From a checkpoint of a small transformer trained on Wikipedia.
Size: 11 layers, width 192, 2 heads of 64, MLP 768 tanh GELU, vocabulary 2748, 5.04M parameters.
Architecture: LayerNorm before each block, learned positions, attention and MLP in parallel.
Training: 148M tokens, 9009 steps.
Each number is 128 + 32 x the weight over its row's rms, rounded and kept within 0 to 255. Layers, rows and columns count from 0. Numbers have three digits each. The size before them is the row's rms in percent of the matrix's.

# layer 8 attention key, 128x192, rms 0.155, rows 0-67, columns 96-191
110:088091117156153109104177160115153101073157059138095115165167129121083117178150119087081119138175126167120159151162088114192196133155128136152094057181150161160124138096107083138135186171150095098170127102153184107154111060180102097108124139115126148163114121114156133153181132143056134151
129:106138173137186142136151082129130147092116122097131079171172153098125147162091179070123141107143163108144134111051116124172166129114116102151100102123116118133090090075086123111107082152141195163162172172188137127118117109161112149076125089088116174115099142169154104132096149125140116163
114:156098074173124109070142129125118133140124100156121163088156091099138073105137133090141073141174160112113100164024148125100152138054092111131094088180088108172104133168122195114107115145133133147118100177187122086134091157112135091165162150138101169072141081146183144154139149139133135140
111:133131105129195114073121167127084117156120135201112137135172130107175114083139126074092130102143099179105141137156144140121127133143096182113162092163102117146145149119188122055077095120126142113158130114118105085064118176139095150120156117114113104078159126104206147171142101204065165103
126:080070127076097073128146132107174164086095132101106138174144110092182160117090136104142136136126082163055167130117143056132121146144086054178139112117101174123129180150133100152073124127115119124146197085127145099097138133143126206123125082188145156148121174096118146084080169168121118137
131:123143099139137145109107165111125181116120120158156158187118140112163110100098042138172170130172171190081128099144109148174121105159113136131106152175110123102081108123092166141163070105182124119160130163138071160100148172154108110107117154100130105096049076134140111116116104146203088095
123:067169127072118153097138147146126106090156134146114084091144115070104106059113143108105102146188194108097107138166178153168102108088108115092144131156156099137094099066133136164097133110138184158074131125056052125101092166124151128137194108142127153111184113130112183165227113134097143081
120:154128145121191105101105141090119118225091097182118177129180135152102107123104138106133112108147144125183116144106116134114084141136179080134071138195126114157138096125084131151120156110149143196110099130147107134119136158140145122092148113105113108076054099105091110113089165083117135173
119:107096155103222106134136181102131116143147135140116205127137133093194119114162155128119125140106134120145110122141144087111091078172135138091093163181162105185161095170166129116105131103160116134165149128126124159186140056101147132132156183099118107125104116136095136099105155103143153134
118:165107162160130128130154097104167029157208069132171090152097120142136166192126139136108085088132152087115091165174153123114134190115239191143146133144091085097091158082175106092128141142128089127141111132142132112140085133113137132141134130087157134124110083107068171117144151172095121139
131:151132088067123106146137114121177142048154183075184117113128152040136144107135198101173152118079149105152076073096128145132123147139097130121089150167075147099136140140127138090131161185142143111151093140133059128086108098123119101162162163129104136084117170177168077065061143109166094105
117:118097096154140146144081074149104086047130148195146097159155145152125125100120139162099140163155111134148115130155144114126115156104131159115139179146120178138115124099107149140198093125101101129122091130095072112197106155125079157099084068149192123103111104090191074095095144069083141123
120:081077170079156100152104116207145103100118108119180138199116197173122159158219194149156141104089138155090160118103188125081117122185105148073149163121137098131139063132118128099097121124086170097125058182109130157171113130138175101132133130065123150114155118085071161172101149135122130166
123:120119112155137098147126146142115163167080144140142155090129130109169100149177116081100087154076090118110122162130049119138123120130138140097118194054166076119133142138180192146128136142091156188133104085193127103109107125116101154128144143115153179089136121110167114164113149175102184147
124:147089127121145115125159126114132081135110170109060133169149127079130129143131153174080087065146156082168195111113141079211142187087140147155073128157097127114186088128109134104121122149135140122178148136125152238190141109116196159096117149101162109124108118064130135153073075071113139095
122:125114122158135098108127115150132127109119126163087108196094087119105141099080138151172146133150104151116081153165149091108069133153156125099116136176169149113114141053153101167168084100123099114131187058144163096162146124128109171122110123085170161107112149117158153115172160116096150152
117:088160106086100107134163127110076126112124133142119102169115166079119127144090089122154111158126151153181150118140150106064134119168091179123126111134068181135104145189113100050068121125144095102131093107125128153154101183136149159103143110134124105161091159078163148169137146125139123102
113:179117177175125160140165101076113110142080090118117114122156058171081066134164121151107197152162141078154141114123120136138172129089185117108102111147094090097112148114130140154128151122128089189074160129154140170132120140147173145097111101179079146151134093131125104201207099106096117169
130:148158125085106106100140116149107074105124165128065132107151108127099118105105106122154158113103096184136139171192175163125161130085073154155136127142178060152156098142092149090152128148134145158099127070150091104126145123186113129148112122110095162137133134105137127151146140139119157124
125:156135116141094101118110150124097098121155175158174137137137172174187097133190141157180193122131108081153161132151195129158124159135124101153147084105126109081131160151123091163106178117101111069114081116050118118104120133082169080141114111062092131070152100119128098174103084142115096177
132:201143095108127086144164151180079082155131150125088165115162124123151154097107207127156100148094069124126152153101105104082110128192141164107116081090168137156131076124146124156166147145131138081125119160110104118090191103122102101153133168138107122098115145121154106139116099151127133144
122:121076171092059122121086103107185105143177150098183122160148135168109110190179055143205124129122113145126143177126081094048113135093143137119142151120078100123107112104126132117204137077128160152121148144158106089180118130120153148144123148106157113090165201094121153109140139164154151130
115:085139138151152206103111079117133127127109153125147137119157150098069151118215116153149159120213086134149159104161123145178091109145099115111118106137076101076154195105134180143128162130137136169063119133153139144152106093114126105143133088064079106116165139102122136168169144108118120073
129:094119171113145120084157136177131159150149176088151175068131115170119128189114152067089150115113159151125087167099126112096123111134130157121092110163116108076143139146143101098081185131132154118181178131182069118134116139152139098141178127085128126095075120131123142172128121141073133128
115:126118075153084100155134087106103118180162097113167212104111089105114120153077124119183077089063112131164082197156173153142136131145124091173152140088124163135126154124144173110072113151125123123141093132092138126144090203187141146168115145127176128168134145107173169125084136123072088155
122:119102078100136173167116141039158149153120144099156091122126111122142141147208129169152112147089120118139098145093081185123159100111091145051118098155120133172151167075114099118105122166073152162107092109118114122148216123144195214106141125151111121106118118164119128079113159180160113117
114:159104074136158148124105183066105122149162131084146110172109110088086108151135135088143150104124166130184146148089128074100133137145119129141138120147103161063136124174092204146181152129174151096105153166214108156079073120168141095148110075147140122109125161131122194056108137157077079122
120:123132083142152112117131105117122159113139121080176160131097138117078131100098104115127131139193125147127151081139123160092195084199132077162090100104140150176150157218123071063217121122183171115116114173105120114137135087093127114135105165115166123198108118109129096133144117106171176143
129:157114091101109113163128064131126146163131108166120135098165126122184110111091184082143135152163149138096134174123214156166118122163132122170103111096165124138116131097100144142189085097192121105067145138074119093127142084136129189124169070150141171100151157115116132113093097158176129101
122:179207120091100158145169124096145081186159107131151119143141140104124164147153123101115162118158119161132100079110148162127130118099140111119091117100105103160131133136129108146208130113113148175142139160053101123090108174046148132134085104140175114127085079168181135119093114219106126166
123:104184093131112155202123114069144127178118142124166152138107109195102129170166127144131157181138165101107065107093106106094084104157127107151105130191138110219114114097099148125188136212118123080142094137135109117108119116147140074134074179114125094173168086098100122148159148153121122086
122:142099134140103143128101126163103105050157154102106081096172145103124108131156115107134144160155139136104152179166158113121101160131149047119127067123127113129168149226057119086092167153152182096156146120029129084163134141142154119138083140190131103039122064123151071177126151128109118125
130:073095178163125151111104154138156144157122159167166082209168107060106137153148122136107141083117106134122167124133140105087144166129082112103119134109094081173177162123103127155103118150101110095156085133200053133088096145101148197135136099165141181161118088100137165125166157212097145139
134:126120165054123126110111102134145142092139149166105155129146101160095136109104124074126164135094135190133158142102096061142157093093163089185111119137112153117169113139069165140124043168078158221088116147116105124127148107145180053141134151154124144100096147082097121116151130083178130139
125:136129109124162113123150114069076141140199102163067152144094111167121115144132115195132154170140180138100137106140142127117141109102155082082159116079076108149137123136175122151138118086081142074108143131158172106135098163112164096153142118147100073097129075047121154109134086143150088112
125:066165106124170111174206056136107158102109101183130123102087127138129110118091176141148122106125104158144112063092115086097095114101124146127141070155168096121126141132191190158068149160126089148121148113149140128059116086133124147146118184107109123133084082132143169155147114079169116172
121:084145170127165119117145097119147091118082104088124131154127124104126160140125121129117091115118164069123153129116132075171147141143195126140121179113138080066130180117178132146159171112117119103082137122153215141094137148135119171171151132165125074150093141062145144164129176141164100129
121:166113085121103121138062179097191144117134173100145126117082151215134131141129146120108152108116111092163134172127125125095107129115108148179174137114073065120092143140099137161050127162192126109114123114106094147099128118115157144095185117120094113136172126140134127151106090147088139111
125:147086142103100145040105107114154106138162059135065175100131136051154142119101152126182141098133194154139119126162125173111088123160133164156102099122170115173141128063162173087069142138158125140076134160106088109138115150094133118132102170168142123098110171127129097138115085166124095148
129:066147052087179119113095115191117127130086184106131122126131129141105078166114055141171085125129086119125115159149131123136137115160101077166092172118099176138082169155130158134095142132100124132200112138059136156126085114161141155084204108146118153148127162162101205252169095051104109132
118:171084112133109112177154150102138147152133158107151118171084090085118153114181130098164162077055129115146128124110095122174150122126133144093125153126146109140106145190139184114136214049122112171150193150106090149099125166219111089082088151083084098087139166117147152073126109154132129096
129:088131098102223149129053118088113088178162092114170078092161131125118128079129096108144083151097153141155139131123084094150165096167175186145134123119105172117123141113115143065096201120115104098102124160054157068126113118162117113090109135107117174147103149141104119111096142106107148173
131:100120185143094099111106107042097060102158086093141092139159076096127145105127142136126133188134148160112139111097077068122109101148137114151133125164106092114127111163149112159179148100162180166158173067176109146079201183185158090103146110172118137112156097112152174103166136093148068109
127:107122133143074143164127094174104157105130105143139105159138136152141172077138053118071158121105124131065095179149118157220097147078140099118137153130120165099129117186091162129082128158157105129119091096183153168172114139145096150126189205094120117175156141136124093147145177139152159133
123:073118094118106162137105078132119107111110137113096132102127148130122090098073092145199140096137076187133116146165081114091105121107177166205098129159092172105137103153139102134182137150167156148088141201186063111121184108142126143129142130109111165129138143107111142118098071121153153125
122:189087116149162136187099121142172096130141122117160177087149144131112072097054123122133188120161115151105130099095103151177196141192108142157158098093152183060186137125112134182076108139118119129106117173183215070128062121115105121113115065166162115134109117172115115106155139134096125081
133:162072130106130131137115150108113165118130143115143197164101153132137064161071146139120178162146102131124084065085119164176127161134099161114139181099103165113117206072148133159170115174135066096087150102134087126125197153199141135130129146049128163110133202126106090047155193119102117156
123:101190137171102201133094116170151106102145088129155141149147125076112109135147110201129099128104162119122115104155194124070118136109146112089196173119116077121146125150129099208137129188119172147135114064101073045151120120157120145092111107079107133132118074102101127078109123159141133073
122:164096159154101092168140170120120139105112116156144165076129145144087137164116127082099124179143139146148166085157081121114130117105103105100139124103181126101118135110127144039072130127091133112131072114139107189080111167078127061124148136134140158062110144152166145141115086119101181106
130:151115101160179102127106121140067144133077180148134096160095156106076114123140119124154163055120119137126088069088143158187181113088170175155115089133108142161100128108130088168145123149117081158095059189187085131134116091081088153089146148100124127109056077149110130157120131109143121146
126:197146096138095058123148084160128112158126123051108102179129172091086098132133079146155192147104143095079124141107114140118163148149114081122143083136101149126095149182155109175143108098092138150174189074155137155162155131112086103135137090091133113153158091150172140186200087133133152092
119:177131139083105143115140095140111139157150131114067178146111175128116128137063156083120147082104175138138146165111118168152147136142081066107078137089113133220119145095162151126167142113165147078156120134159149098131172089124122133198164156091129110116132090117129151121153134196116173102
122:159111083123193113103120127119156156108124085105153161151155060120210155151128122154147158136103142124101081153155092098142087157091136182118127124175072075129149054141100185112136181124113092122096103082034149136094103128168190094107122117119080077132145103196178116126110152153123139157
119:122108090116129139159151134087092108119113099126120108117170109119127155136093071112081125151169157110110145156155141106165108124056136143194142212125170088167091153148052127141182126142118102130061175098106093125137119139128144057129094184194155168117146136083119134135159123125176086141
124:189061131133102160149160098045150174144170183167116107104087172163110147130096124080137117054147086136154105078110156073134140115116092125128075109147091129140129143079107082117057104061107158067108139109098156180141129113194130109156094118161169116139132080136174158137166164138125136097
121:149183118107155141125101138111090130083198100096112120110144147169169101167137109104124178157167104108136086180142131121149106155154117149124125143157164163101103129087167064096095123122111158122154122133219172135164128136104145133163134129107173158115120120126132124090087162057157073176
123:126125084178117122091165107189125141154100080122123143117097070071115107151129146188194132102091083122134115124171143134123114178087126177097160151127092082098169160175117082179065119147157150093114105163139126149122187086120139073146099114137112085159146131172075162135107143086078121149
131:161105092112122145136147141174108130175154152108133159062142089146135117168068127133112161159070105118140143130087132130110138107068008134092155119163190147106137142147102110139116146134156176090179143104154111091126171075127100132101146130096159143141120094110163171145142176087130075065
133:184126153093118125143132131153081123094039171115095154140162091178083151170115096152146137157123174113155152112123155119103186141082159203127133096135183153115142146125096088144176104130176052137092135101106103172153174156117100171116129124085127123147099091127116134155118174179103108091
114:090103122135178124122141131160143115171153122116090080124154220085105080140117145086166136083110164137178137131086159139143104160076085129153115179133154090115145146192086168093186151114136108130097071156127133084141095145108120126166187193182117097139143187179107186083164109124059163079
126:157161174099128099102108105159152148132112164089128173180105099127125113108103150167086092170134133104065174142106148132139161139035186087148132130137124130177115102110062143121161121108108069164152160100103103147135134069076156121154148082120154137099079114136107102129173107156114114139
106:103087184135163088144148107114220117094183167186123135159127111195115117084149098109146176142144139134155183095171124097117136102070147106112123171121111186127122144119142128103159181156149098130075136102052173170136128143110079090185105117119106101110175128087133105141070129087085097124
127:131112129112089126102117154164095163095181125133113120116074126136172146121139112168117132136150127046096111154052117164156111100065163191151190094141127099136134156103104106056072208210110158122160136137194134119190168120153093148101144129169116159147105108135112142155075092083197155151
115:134106080114192125147164107082061108177117124131125129155122158112181098119107133138192066141114152078160146165079183108140188144143129099129121088153079147089159126174172132093168138178134171124145159157122090097071100193099134185120106088038085171124108127083119166108101116168123066158
073:125118153130099122147151151062181120118127105113147092170137119146109176139104163103118167066212174095128129149164163117092100127150171129126097136128151115127092050098124144147149184130131195174132145134122097147106113093107169165084128109150182150156064161107114171151121134186172114047
072:115155104182111116101132143174123138102122095103029113094145124133128047109175115188152074096115172136108131161106118135084102168135134133104164151183160075071133107159140144117111124163142106159139138162088183156102086168141127164097181118146186133125115083159123158212201066133147154121
068:166147173160177052175148120171173120131095109152094093149152129138096083081161125110124137086052180092192097152159120187121109143105126177057114109142116125163145163140194138154166109155106162099167149171077150112139089124122157113102136157119132133150125096165157102137172140115195139145
066:127090121109096091094136161145109107133164093113146125130170093126120148140107125130161197150121122072137210134140121149105133149094111109086114098160093105073170163159168058183090121126114088156081068111142148149145159147120161094127138127117100110136145126100174154180121155131134162115